config = dict(
    hidden_size=256,
    num_attention_heads=8,
    head_dim=32,
    norm_place='pre',
    parallel_block=False,
    init='uniform',
    init_std_qkv=0.0309,
    schedule='wsd',
    decay_fraction=1.0,
    final_lr_fraction=0.0,
    batch_tokens=65536,
    doc_mask=False,
    train_tokens=364500000,
    max_steps=5562,
)
Each number is 128 + 24 x the weight over the matrix's rms, rounded and kept within 0 to 255. Layers, rows and columns count from 0.

# layer 5 attention value, 256x256, rms 0.0499, rows 124-159, columns 64-95
[[147 102 119 106 117 127 107 122 122 127 138 110 136 144 137 163 143  88 120 129 125 133 121 128 147 109 179 163 133 149 143  95]
 [144 169 148 134 128 130 113 139  96 105  73 103 137 123  90 121 135 124 140 115 165 113 111 120 124 134 175 148 102 122 129 100]
 [103 132 135 155 139 102 116 139 155 132 127 149 128 129 133 165 143 151 102 136 161 103 111 112 102 135 133 142 141 157 100 116]
 [163 117 107 115 115  93 135  92  88 154 121 126 172 117 128  98 105 176 166 137 125 123 111 102 124 137 185 107 141 130 131 139]
 [140 143 137 161 123 127  84 129 123 111 168 134 132 147 158 145  78 141 113 146 160 117 120 112 126 115 111 123 153 130  93 123]
 [112 111 137 143 107 135  91 152 147 112 115  78 136 135  91 131 117 162 136 139 160  93 144 136 117 123 112 149 120 129 138 151]
 [117 110 131 156 119 144 149 163 128 131 161 120 113 152 116 139 135 121 136 136  78 107 155  91 133 153 112  98 120 124 121 122]
 [135  80 114 149 121 138 114 110 138  96 141 113 105 121 162 128 146 149 109 118 159 114 133 115 132  85 135 123 144 124 131 153]
 [110 135 141 133 139 124 120 117 114 120  98 152 129 160 126 151 144 121 133 121 132 146 114 104 109 127 141 120 153 128 186 108]
 [125 114 122 118 155 101 106 188 119 144 172 143 136 130  97  99 144 159 121  83 128 109 139 142 143 147  99 133 120 149 145 154]
 [152  90 129 125 130 149 133 114 103 127 118 103  89 102 156 111 145 157 202 150 117 126 173 116 123 165 151 147 107 144 150 116]
 [112 134 113 131  99 152 125  85 127 131 135 136 189 114 129 116 159 148  84 157 132  96 138  99 161 120 122 130 167 121 100 108]
 [140 129 169 108 143 135 169  97 127 149 136 138 109 116 124  93 143 105 139 124 103 146 107 134 162 130 105 125 142 126 148 150]
 [106  95 135 146  78  71 136 151 155 135 132 134 132 142 112 129  87 125 103 119 146 152 161 108 135 110 123 115 130 150 102 132]
 [119 118  98 161 122 121 111 117 129 142 147 124 164 157  76 131 148 115 139 122 136 106 149 157 115 168  83  99  87 122 113 164]
 [134 105  81 136 102 116  86 134 125 122 159 148 143 146  95 152 110 128  88 145 138 134 134 158 154 150 143 131  89 141 114 139]
 [158 135  96 114  97 156 102 124  75 136  36 148  98 106 143 139 106 106 113 124 143 172 118 147 104 134  99 122 128 116 110 136]
 [133 146 133 161 152  87 111 105 146 156 103 163  75  89 122 125 154  97 166 133 152 122 153 139  94 154 154 121 126  90  91 131]
 [156 123 113 131 125 126 138 136 154 127 133  91 144 125 157 175 162 121  99 145  98 128 125 129 116 124 124 117 141  76 169 119]
 [132 137 146 159 141 130  95 134 131 149  78 126 145 111 113 122 156 135 135 139 172 138 162 128 147 100  84 101  84 113 118 120]
 [ 97  98 134 167 134 152 142 155 165 123 121 102 119 129 112 108 141 122 108  96 106 137 133 133 130  61 137  93  92 106 138 136]
 [136 124 151 143  95 106 184 115 123 129 141 168 136 156 107 144  95 135 147 139 113 125 141 151 119 118 113  99 123 120 174 115]
 [152 118 129 107 140 158 138 190 102 129 115 115 125 129 158 127 142 102 186 108 152 151 121 132 111 142  93 130 115 152  83 136]
 [117 144 130 107 144 139 113 144 138 134 104 149  81 121 114 136 149 113 146 163 167  72  86 137 134 152 153 135 143 132 101  84]
 [117  76 145 147 131 122 144 143 112  64 133 133 147 107  96 137 128 131 126 143 131  91 143 161 137 121  96 149 143 152 123 137]
 [147 169  99 135 115 143 112 135 108 128 128 129 151 148 100 120 106 108 112 121 136  89 148 157 122 118 177 116 117 137 123 132]
 [132 130 145 127 121 137 106 164 135 152 104 178  96  85 112 131 147 159 111 110 116 112 145 108 122 141 115 106 116 143 117  99]
 [131 151 155 135 142 140 104 114 124 123 122 131 150 115 140 129 127 103  99  95 149 115 135 198 151 121 134 146 179 136 159 108]
 [124 140 184  99 123  94 149 141 168 145 109 116 115 140 101 165 160 125 123 106 141 142 118 152 136 137  80 145 112  95 125 132]
 [160 126 128 158 153  95 169 143 103 116 131 118 124 121 130  67 137  97 133 117 122 100 130 132 119 152 136 139 131 103 141 123]
 [178 135 113  73  88  96 132 104 137 144 109 130 153 129 171 105 127 139 128 107 130 151 150 110 127 104 141 147 115 162  96 153]
 [153  67 141 124 156 146 134  89  98 136 148 113 122 137 138 132 123 157 128 117 154 137 151 107  84 115 131 127 120 115 108 122]
 [134  89 160 139 161  99 169 134 133 142 148 146 121  99 115 127 156 133 125 105 103 131 160 163 104 106 132 100 147 176 117 102]
 [127  79 144 143 148 126 123 129 112 156  64 149 162 144 128 116 122 119 132 106 113 145  83 129 152 154 130 115 147 148 107 117]
 [171 122 122 139 144 144 126 142  87 118 163 114 131 124 139 162 114 141 147 125 131 113 135 181  94 115 159 120  96 119 126 149]
 [123 116 114 108 113 118 144 157 115 139 130 114  70  99 110 127 169  94  79 124 120 114 139 126 122 146 146 123  97 115 166 116]]
# layer 5 attention output (transposed), 256x256, rms 0.0394, rows 124-159, columns 64-95
[[130 144 189 147 152 149 162 133 133 163 140 124 129 119 122  95 127 199 131 172 125 153 127 118 138 162 119 117 127 140 144 138]
 [140  94 131 147 135 114 152 106  89 116 113 136  97 109 138 156 157 120 107 133 126 141 131 119 105  75 105 121 151  66 155 142]
 [174 149 155 113 122 118 134 141  98 175 111  66 118 149 119 120 134 138 154 146  98 165 117 111 150 120 130 160 131 122 122 115]
 [113 148 109 136 129 145 146 159 156 130 129 119 147 133 127 110 153  84 107 137  87 139 163  90 183 149 133  77 152 142 129 118]
 [131  98 112 152 138 112 154 144 149 137 140 106 124  89 110 137 150 128 132 139 133 150 119 106 114 141 114  95 141  94 133 142]
 [138 146 119 138 114 113 113 121  89 156 127 113 133 150 178 136 158 136  95 129  97 153 103 160 119 127 101  83 106  88 117 143]
 [161 145 114 145 127 118  99  99 118 157  75 115 135  77 143 119 116 116 106 111 188 146 130 135 114 125 137 136 122 140 115 132]
 [118 157 112  92 141 138 121 157 109 143 147 141 115 101 104 160 100 132 170 115 136 152 127 141 101 165 127 139 108 166 128 127]
 [143 122 110 144 132 144 121 149 121 122 146 109 143 148 138 137 104 112 147 129 115 113 109 132 195 123 137 147 121 109 100 161]
 [ 99 122 107 160 126 152 155 102 117 141 119 137 178 157 179 155 106 134  77 178 172 115  94 156  96 116 120 130 131 116 112 121]
 [118 138 136 128 121 103 146 119 145 128  83 172 144 141 112 136  87 111  89  86 153  88 151 133 122 115 113 128 139 138 128  93]
 [167  97 154  98 147 140 143 138 128 120 129 123  60 127 105 141 156 120 135  98 135 131 165 166  89 133 114 112 133 138 134 120]
 [109 122 119 135 120 132 108 138 123  86 131 125 141 150 112 174  87 145 121 135 128 128 136 128  78 134 129 150 130 104 152 114]
 [133 120 143 112 185 140 128 107 113 126 151 153 122 176 147 137 116 126 104 132 114 115 115 158 106 151 123 144 125 118 128 135]
 [103 144 127 121 121 142 151 132 129 168 115 115 146 117 135 140 109 108 132 154 104 141  89  97 131  66 155 108 156 108 145 114]
 [144 142 139 147 111 109 137 142 144 120 123 112 112  95 128 110 100 118 169  97  72 175 161 142 123 105 104  99 153 110  99 124]
 [145 121 168 133 160  91 116 105 164 122 150 126 157 122 109 140 151 136 168 143 130 101 138  67 131 131 113 140 105 129 137 117]
 [ 94 135 149  81 130 123 134 157 126 103 148 117 140 126  97 158 113 111 103 157 112 115 113  83 135 126 110 151 101 151 149 150]
 [158 112 126 123 100 132 114 133 124 150  94 107 140 141  69 122  84 104 143 115 160 119 125 145 168  90 140 126 151 162 127 141]
 [135 154 128 108 149 143 143 111 120 120 137 154 141 162 110  61  90 122 101 114  53 117 125  93 101 122 157 105 159 134 128 112]
 [179 150 126  71 103 116 117 117  84 121 118 158 133 158 138 172 144  95  90 169 114 117 123 141 120 157 154 142 159 143  97 138]
 [118 116 114 112 174 157 103 117 173 136 146 110 144  97 160 142 155 111 107 149 143 116 127 127 123 149 148 155 150 121 118 109]
 [145 143 133 152 135 106 129 115 104 100 129 139 145 109  77 116 118 124 119 130 129 113 120 117 117 137 188 125 169 116 136 122]
 [119 139 137 176 106 125 162 158 151 126 145 141 148 109 118  79 125 108 114 116 137 160 150 129 118 120  98 159 138 145 157 148]
 [141 170 117 138  84 152 104 162 150 155 138 113 112 110 114 128 135 121 135 141 112 147 118 115 172 149 155 111 122 140 134 145]
 [107 110 151 132 117  91 142 114 136 115 119 140 138 104 135 119 113 152 144 127 123 152  93 107 121 128  80 106 145 138 149 146]
 [164 136 112 112 120 117 169 117 135 124 145 102  99 150 129  92 132 110 142 121 118 131 125 165 159 138 118 161 137 118 127 143]
 [126 127 118 155 168 141 141 109 106 136 130 129 107 163 143 133 158 173 105 154 134 147 130  60 115 114 100 144 105 101 102 101]
 [123 137  65 132 132 126 155 158 111 102 146  99 144 130 106 132 114 142 126 169  68 128 139 127 107  99 141 101 138 151 122 149]
 [114 164 102  90 124 120 137 122 152 106 134 136 119 143 130 130 175 132 150 160 128 113 166 139  99 103 153 115 118 142 145 130]
 [115 126 148 127 142 156 109 132 114 118 129 134 102 128 110 174 114  65 136 141 142 133 133 148 129 119  73 150 143 132 139  65]
 [ 77 159 137 139 102 109 121 137 118 148 133 155 134 153 106 142 125  77 158  96 114 104  89 128 158 130 109 113 131 158 113 146]
 [125 171 102 113 116 147 148 129 166 111 116 132 154 140 111 126 126 131 116 122 142 103 108 136 170 116 161 121 110 121 155 122]
 [146 148 120 147 148 147 140 100 131  79 130  78 108 129 171 155 136 152 101 153 143 109 129 168 152 140 101 155 132 140 144 106]
 [104 125 130 153  88 155 156 126 131 140 169 159 132 143 103 133  94 122 104 149  90  58 103  97 146 161 149 152 139 142 123 106]
 [120 129 125 151 128 151 106 140 155 127 151 137 177 141 154 134  88 156 163 112  90 119 113 122 136 128 108  98 147 146  94 115]]
# layer 5 attention query, 256x256, rms 0.0523, rows 128-191, columns 64-95
[[165 127 128 130 121 155  79  86 144 152 127 128 120 106 113 144 133 127 161 168 118 156 100 108 111 148 124 141 151 134 150 139]
 [153 149 162 139 127 145 109 116 146 202  93 112 125 121 129 110 126 111 105 141 159 139 108 121 153 148 157  89  97 150 106 161]
 [148  72 151 130 118 138 175 126 154  90 143 119  89 126 119 136 130  80 114  79 121 128  74 140 115 100 114 168 151 185 156 163]
 [147 160 144 127  72 139 167 157  92 114 110 156  99  78 136 128 137 131  79 157 121 121 143 124 134  93 135 132 121 150 166 109]
 [159  95 149 131 156 117 133 152 113 111 135  82 146 106 139 144 135 120 132 167 132 129 112 141 130 106 122 132  91 143 109 148]
 [173 104 146 153 118 131 149 140 177 116 120 138 129 123 136 151 128 108 140  99  85 126 148 130  96 166 143 120 153 133 132 106]
 [146 125 148 103 101 119 130 127 172 163 127 152 158  95 121 123  96 112 132  93 125 131  61 127 150 127 181 117 168 103  98 124]
 [120 147  88 108 121 139 114 125 131 127 113 153 113 133 150 132 141 119 139 152 129 154 140 143 120 104 118 130 118 167 113 161]
 [142 130 104 162 105 103 156 153 132 150  93 102 124 141 132 151  98 129 120 147 121 147 126 106 136 136 152 121 138 105 143 154]
 [118 146 121 110 133 130 147 152 110 139 173 106  88 134  91 152 117 118 129  88 122 165 106 123 150 138 150 196 132 120 147 165]
 [ 97  90  98 103 136 168 112 139 123 110 156 147 124 125 133 117 119 103  91 129 140 134 118 107  62 122 141 116 150 150 132 114]
 [136  91 165 129 116 132 106 109  81 153 136 143 114 122 153 132 126 125 115 124 170 121 128 158  97 136 126 148 144 107 143 129]
 [150 146 125 131 110 127 116 153 162 111 112 143 100 109 119 143 149 159 180 118  71 122 149 131 132 177 101 130  90 197 156 142]
 [107 147 103 141 102 146 169 122 150 142 146 132 112 120 150  90 101 126 101 104 104 130  96 149 125 175 134 103 142 135  99 119]
 [103 134 120 124 182 143 131  93 101 136 105 154 135 143 149 112 144  81  51 112 143 154 116 146 105 149  76  91 126 107 141 144]
 [123 135 116 122 153 109 127 147 149 158 134  95 125 128 152 126 109  77 129 129 145 103 118 164 134 111 126 131 109 132 162 131]
 [125 129 156  98 156 115  89 192 133 104 124 145 118 131 114 104 157 133 119 127 102  99 126 163 183 150 158 155 124 120 153 113]
 [132  97 139 123 115 169 129 105 147 143 118 102  71 148 130 138 192 134 132 169 149 153 115 171 121 190 115 138  90 161 137 144]
 [136 155  94 146  89 109 143 162 145 144 122 150 166 120 126 169  69 112 133 114 121 108 165 138 126 102 116 156 133 169 145  97]
 [130 142 125 139 102 141 114 137 135 114 138 104 136 141 122 159 134 122 117 117 130 130  82 120  97 144  79 108 115 150 118 167]
 [144 126 113 159 122 137 129  98 130  95 138 117 151 104 147 163 104 115 129 151 138 167 121 118 152 128 131 149 102 118 154 118]
 [138 100 122 141 144 184 116 123 163 116 107 144 127 107 124 150 148 116 124 150 135 122 170 144  76 123 116 135 115  94  86 123]
 [101 119 127 108 110 132 144 140 121 130 100 124 120 110 145 187 166 127  99 149 125 118 183  95 153 129 135 107 117 151 141 104]
 [127 144 166 133 137 113  99 114 135  60 109 119 129  87  83  92 109 119 122 109 173 120 111  91 190 162 141 161  66 171 167 183]
 [130 119 138  96 103 151 134 123 118 121 150 103 108 158 130 122 107 129 122 119 125 136 125 143 121 157 154 152 109 151 140 118]
 [ 77 121  95 110 121  69 106 157 123 170 120 109 111 154 151 102 134 135 142  87 136 189 124 104 174 110 138 135 112 114 166 125]
 [144 122 133 108 146 140 141 135 102 154 147 128 118 125 118 165 118  75 116 134 160 101 166 116 160 109  86 152 124 117 125 117]
 [106 119 124 134 115 145 106 129 112 162 118  71 114 141 118  99 133 187 121 151 132 143 112 162 109 105 145 102 151 156 136 158]
 [132 174 118 121 132 128 165 103 126  99 132 161 141 137 119 105 196 121 109 105 120  97 158 133 146 131 138 118  87  94 124 150]
 [144 127 106  98 133 132 164 136 105 115 128 138  94 144 119 163 149 129 108  66  78  97 178 127 129 136  95 146 131 136  96  94]
 [143 143 117  95 139 107 146 167 109 144 121 104  95  45 146 168 119 160 146 164 122 133  97  93 104 130  96 128 173  99 142 176]
 [137 112 128 137 129 127  94 134 157 131 133 104 108  86 189  80  88 110 135 136 107  74 164 135 142 129  88 108 135 106 112  91]
 [156 116  90 115 111 122 147 132  95 151 108 133 131 120  82 115 128  75 164 138 155 123 154 124 123 109  91 113 159  95  84 144]
 [166 135 146  94 116 114 136 115 129 151 114 119 130 129  87 136 143 166 163 153 133 132 163 154 132 155  82 163 134 142 191 120]
 [133 130 118 125 124 151 130 115 100 107 141 135 123 126 116 112 144 119 149 165 113 151 150 128 125 129 137 107 133 151 178 134]
 [111 132 108 155 112 131 121 157 128 125 136 126 149 131 128 118  96 112 151 134 141 132 151 101 132 117 172 114 122 136 128 117]
 [ 93 145 147 141 132 112 134 132 169 144 138 101 151 138 129  98 119 141 164  92 156 104 140 136 154  99 131  94 117 127 124 136]
 [119 161 144 127 117  95 136 130  88 125 139 101  83 146 106  83 113 119 116 105 110 128 110 145 144 134 144 130 120 141 121 113]
 [105  66 118 115 154 137 118 108 122 125 109 134 116 116 153 137 111 146 110 136 141 116 141 128 110 153 106 117 106 118 159 118]
 [112 127  68  82 126 128 116 103 151  99 146 102 145 154 123 182 136 149 174 128 152  78 194  88 146 124 101 138 126 160 118 120]
 [126 126 134 146 164 138 107 108 160  73 109 141 166 118 118 158 159 130 139 136 130 128 123 137 139 168 133 125 134 118 148 126]
 [140 140 162 135 168 139  96 127 165 110 116 122 141 110 140 133 142 122 123 142 133 102 126 149 104 132 130  99 103 132 160 181]
 [130 163  98 138 148 140 145  98 139  88 134 134 133 133 108 134  93 112 120 129 138 155 149  91  71 129 105 138 112 154 140 137]
 [118 105 146  77 125 152 148 114 125  94 156 109 120 125 104 151 130 129  91 115 155 158 150 183 120 121 116 144 133 125 114 166]
 [132  78 109 128 138 126 153 115 122 103 154 164 105 109  95 103 152 140 141 144 134 158 118 139  83 128 108 128 140 113 108 134]
 [134 102 120 122 140 106 143 127 131 145 118 108 125  93 136 140 130  99 152 101 132 117 107  98 133  97  95 116 127 157 122 104]
 [ 72 128 146 118 132 130 152 119 117 110 153 117 185 107 107 155  96 169 143 132 115 118 121 143 153 151 170  99 132 118 152 114]
 [159 143 143 112 107 151 138 149 109 166 149 125 145  81 126 105  88  75  70 116 110  98 109 105 128 145  91 126 153 119 123 122]
 [134 112 130 142 107 141 109 153 144 121  97 171 126 104 143  98 124  88 114 128 126 102 146  96 153 128 113 127 103 125 106 140]
 [105 174 149  90 155 115 137 141 125 125 122 109 198 132 142  97 174 122 129 114 134 149 155 110 133 108 136 102 151 158 118 119]
 [173 138 124 180 144 125 179 145 161 141 145 127 118 148 104 158 132  86 151 165 134 119 132 129 162 147 118 140 133 141 108  99]
 [129 109 127 146 123  98 114 145 130 135 112  85 113 116 149 138 115 154 140 145 118 150 118 117 128  86 124 140 146 112 102 165]
 [105 106 128 128 142  98 124 131 120 104 117 138 165 122 105 130 164 105 141 130 145 162 120 113 161 125  99 118 137 132 165 113]
 [132 142 141 154 145 179 145 113  92 128 124 152 111 124 157 136 112  94 134 170 156 167 104 146 117 156 113 150 122 102 139 143]
 [106 145 105 148 146 107 119 132 165 138 134 151 115 107 139 126 172 136 116 138 112 120 118 120 126 138 123 150 106 123 136 136]
 [144 102 130 148 164 126 111  95 149 135 114 138  99 120 148 112 163 129 110 151 141 130 133 117  89 147 120 127  66  97 147 144]
 [156  97 134 105 140 113 113 147 153 146 129 162 135 109 153 110  97 124 135 126 178 142  95 107 106 101 111 154 126 140 139 153]
 [122 112 119 112 112 113 188 151 124 162 166 116 151 180 127 143 141 112  91 195 148 133 122 143 124  92 136 131 138 160 129 112]
 [131 130 148  98 144 154 124 108 140 144 153 150 159 113 132 119  97 130 105 137 136 105 104 133  99 128 127 125 116 188  91 146]
 [101 157 122 131 162 132 145 116 143 108 132 136 146 106 104 121 136 154 123 169 105 121 113 145 140 161 126 144 152 166 151 125]
 [114  99 104  93 127 124  87 134 100 115 136 129 145 127 153 122 121 151 161 131 166 136 113 101  96 128 105 107 134 114 165 116]
 [ 94 112 130 115 135 119 125 147 107 129 134 142 116 138 124 102 140 123 130 110 112 127 119 125 113 128 169 125 132 122 104 140]
 [122  95 114 115 122 104 163 134 110 151 142 108 115 137 104 133 136 164 178 122 108 113  98 158  92 123 115 141 158 125 123 147]
 [144 124 131 115 158 120 159 154 116 142 126 141  95 117 112 110 151  94 114 135 126 129 111 126 125 171 113 147 111 143  93 142]]
# layer 5 attention key, 256x256, rms 0.0513, rows 128-191, columns 64-95
[[170 131 116 151 122 138  84 108 117 126 138  99  93 119 114 116 146 133 134 155 152 160  92 119 106 119 116 114 140 148 114 143]
 [142 172 150 109 115 163 115 100 150 190  71 106 126 132 158 120 132 121  89 163 141 108  91  99 164 123 157 135 108 132 128 166]
 [182  86 158 159 146 133 133  65 143 104 159 110 136  88 143 133 119 116 127 118 128 131 109 140 140 160  95 144 111 101 150 126]
 [154 141 100 133  74 157 136 102  84 161 138 121 103 126 133  87 134 121 104 116 147 135 142 173 128 150 147 122  82 154 154 103]
 [ 86 107 122 150 140 186 125  97 120 170 126  83 163  85 131 108 165 140 102 169 140 124 117 123 146 105 129 139 100 123 110 112]
 [178 104 171 151  91 140 136 119 131 114 133 130 128 150  91 156 107 133 143 132  96 182 145  99  81 171 142 118 108 126 106 121]
 [132 112 102 116  89 165 142  83 159 130 130 157 158  98 131 123  80 108 136  96 138 142 101 156 147 122 163 113 125 120 101 134]
 [137 166 117  78 128 147 141 152 140 110 115 154 116 125 173 128 157 150 137 152 129 172 143 128 112 107  97 155 116 162 141 137]
 [148 123 109 133 104  98 143 162 143 152 125 140 144 133 189 164  87 146 138 147 152 141 174 115 146 121 106  96 122  70 141 116]
 [101 134 117 142 141 143 115 164 102 125 165 104 143 117 153 125 164 124 128 112 138 136 121 140 136 116 133 149 138 122 131 141]
 [153  97 159  84 140 121  71 139 154 138 138 122 125 154 134 103 122 137 129 159 116  69 136 107 134 200 154  95 115 112 136 107]
 [161 103 196 114 135 146 115 154  95 122 144 142 117 102 152 140 104 129  87 153 142 145 139 130 116 173 131 122 104 141 131 141]
 [140 126  89 126 124 103  83 131 162 155 128 133 126 105 141 152 143 164 176 129  92 138 148 129 130 156 126 147 117 116 146 133]
 [ 81 145 158 139  76 139 134 145 126 135 159 147 102  82 145 141  88 149 102 116 105 145 129 149 130 176 124  93 164 143 177 106]
 [123 132 158 126 134 129 116 134 127 104  82 140 160 128 147 134 121 100  47 129 143 185 106 166 100 129  89 127 130 118 150  75]
 [109 136 107 173 111  81 111 146 154 116 113 126 112 108 191 143 107  73 104 133 155 110  71 142 173 104 122 165  94 149 154 118]
 [144 144 159  93  67  89 106 129 146  95 132 136 115 137 116 111 157 151 126 158 101  73 134 131 164 140 125 136  89 153 134 116]
 [148  97 116 152 114 145 148 100 154 157 141 101 125 155 104 145 184 122 114 141 142 146  94 132  98 150 111 112 102 116 151 133]
 [148 153  97 174  66 150 163 128 108 152 118 142 160 148 115 147  81 106 118 121 116 105 165 135 160  90 116 156 120 149 139 115]
 [155 125 133 166 158 160 116 152 120  83 151 129 149 120 131 130 147 105 111 146  94 121  97 120 132 113  63 132 166 123 156 191]
 [127 176 125 147 109 135 145 127 122  93 112  73 144 122 114 143 132 106 179 141 175  76 112  85 141  75 123 119 124 122 167 146]
 [150 122 133 150 138 139 111  78 122 119 140 179  65 120 151 155 115 112 131 131 124 135 191 135 115 128  89 122 105 129 118 111]
 [103 120 123  77 137 139 116 143 133 133 127 150 151 110 126 153 158 119 125 135 136 111 156 124 175 106 136 108 133 163 124 125]
 [ 83 147 178 148 115  70 129 112 143 102 129 107 142 112 102 101 130 129 127 108 136 148 145  96 161 158 135  91  88 115 130 186]
 [145 111  97  50 111 141 125 108 132 140 139  95 148 127 149 139 118 143 158 167 157 120 109 136 126 124  93 114 116 123 137 147]
 [ 77 115 100 132 139  93 149 163 129 121 105  53 122 154 140 113 120 115 145 128 155 183 145 106 168 149 121 121 129  93 132 121]
 [106 170  99 149 177  88 138 143 122 179 155 115 110 167 101 152  63 109  64 128 140 126 107 103 144  70 122 136 129 155 161 148]
 [102 128  87 135 110 105 130 114 128 125 124 110 110 139  98 114  99 194 119 138 103 132  88 133 159 149 149 100 122  95 110 149]
 [151 160  94 136 133 151 171 109 138 123 110 163 139 121  91  83 198 140 136 104  89 126 138 135 147 115 143 125 128  99 121 143]
 [165 157 139 107 150 136 138 125  93 143  97 113 163 150 129 142 157 186 101 107  68 139 143 171 113 152 125 180 105 116 133 134]
 [148 153 130  29 159 134 151 144 112 145 134 126  96 118 127  99 113 161 130 137 109 134  97 114 103 104 109 134 162  99 141 172]
 [124 112 132 159 148 129 135 113 155 150 130 152 121 116 181  72 105 139  91 143  94  91 148 155 116 144 119 117 120 137 122 110]
 [116 124 132 134 132 120 138 123 135 122 141  92 119 130  93 156  91  97 153 154 121  99 106 122 158 127  79 124 130 162 106 130]
 [143 136 142 148 112  93 159  74 118 144  73 116 109 116 105  80 129 129 105 137 123 159 127 123  87 127  70 159 161 134 133  99]
 [160 121 139 143 134 152 116  98 136 150 121 119 117  85 121 109 101 132 141 157 160 163 171 155 131 135 141 108 137 125 141 109]
 [123 111 120 109 106 137 116 122  98 128 122 107 158 149 120 141 117 137 155 149  91 118 127 100 131 111 129 135 119 159 138 123]
 [122 111 100 157 119 154 160 164 105 131 120 118 117 148 132 115 100 127 136  82 153 105 134 128  90 134 146 153 134 143  93  95]
 [106 167 139 132 135  93 106 101 114 102 115 115 126 149  84 109 148 138 149 149 136 125 144 117 179 164 133 133  81 133 118 159]
 [139 161 150 149 164 139 118 117 131 166 147 127 104 165 134 142  95 157 112 123 130 136 140 151  77 148 150 116 112 117 117 107]
 [180  77 108 136 153 137 119  90 105 122 146  93 139 116 141 141 104 109 133 157 134 114 128 142 132  84  99 121 164 139 131 109]
 [124 163 101 128 139 107 155  91 147 121 135 117 100 133 112 112 132 150 128  99 109 142 123 146 108 140 123 143 127  80 137 110]
 [130 146 132 150 173 133  88 124 182 150 154 121 149  71 127 101 123 106 153 132 100 150 118 176 176 154 100 104  92 126 171 127]
 [134 126 104 154 117 126 155 116 132 153 132 174 189  94 178 137 142 113 135 116 135 142  88 117 125 128 134 141 125 151 130 117]
 [153 101 142 104 160 170 143 157 176 190 112 156 112 125 134 123 118 136  90 131 133 158 134 184  78 141 118 143 131 108  99 130]
 [122 134 128 135 131 137 113 128 130 130 184 145  87 132 115 166 142 163 111 136 106 156 118 148 147 152  71 114 139 117 147 118]
 [ 85 153 133 120 128 130 149 115 100 110 144  77 126 135 117 123 144 153 161 107 141 167 113 128 132 100 106 125 156 100 102 105]
 [108 131 126 106 127 116 119 125 137 137 125 126 143 146 109 132 142 113 139 144 136 130 104 158 160 137 141  93 129 124  95 146]
 [ 93 158 138 107 121 125 162 128 147 129 155 152 177 116 118 167  83 119 127 136 119 129 143 146 120 135 138 139 114  91 137 140]
 [122 117 136 117 133 129  91 129 184 133 112 155 106  97 148 116 132  89 107 117 178 115 138 130 128 156 100 157 112 123 140 140]
 [146 156 100 116 147 120 104 111 102 142 137 114 143 131 127 153 141  82  99 138 132 145 140 143 130 108 115 139 109 124 129 119]
 [127 126 115 126 117 133 202 182 119  94 111 155 129 115 111 104 119 121 113 121 112 140 101 151 123 182 132 156 146 119 110 124]
 [125  96 111 165  84 126 170 120 112 146 156 120 114 126 109 141 141 123 169 184 189 156 123 118 122 124 113 175 131 155 150 135]
 [126 144 105 139 140 162 116 102 119 140 113  98 121 119 106 114 180 117 116 107 186 151 132 120 147 142  98 135  87 114 128 114]
 [115 136 104 163  77 150 129 148 107 155 135 120 142 153 152 115 107 118 124 124 155 138 118 174  84 104 142 116 128 137 139 109]
 [119 127 132 114 128 142 163 169 133 112 136 108  80  89 123 118 139 122 143 131 113 119 140 134 152 120 122 141 118 134  93 116]
 [132 146  92 134 123 136 134 133 128  89 135 177 141 147 133 101 155 139  93 117 132 131 142 141  87 135  94 127 124 154  96 156]
 [155 110 131 148 143 123 128 104 104 136 145 140 135 145 105 134 145 119 134 127 175 144 142  92 112 110 114 113 113 141 102 112]
 [140  98 160 126 107 126 129 173 128 189 162 175  79 183 142  99 117 156 151 178 150 127 115 119 128 141 139 107  70 203 117 107]
 [136 153 138 160 145 197 100 151 142 172 151 141 128  93 124 143 110 130 119 111  98 113 134 111 125  96 121 123 122 189 108 155]
 [148 154  85 136 127  98 169  72 142 134 177 127  79 124 127  86 115 116 132 168 126 136  61 142 151 174  95 134 117 125 109 127]
 [189  71 136  94 126 121 135 130 139 151 137 112 110 143 157 144 133 118 154 173 127 128 130 109  89 110 137 117 175 126 112 108]
 [138 113 164 140 136 104  85  90 172 120 109 118  92 143 150 132 145  81 104 129  98 171 145 122 119 137 113  95 111 139 154 164]
 [125 103 132 159 127 114 139 103  94 150 148  88  94 122 144 130 124 128 150 153 118 141  83 127  85 125 113 116 138 136 152 139]
 [121 173 133 144 152 167 135 179 127 123 102 146 134 121  94 147 168 129  94 162 110 161 100 109 142 147 127 130  90 104 105 134]]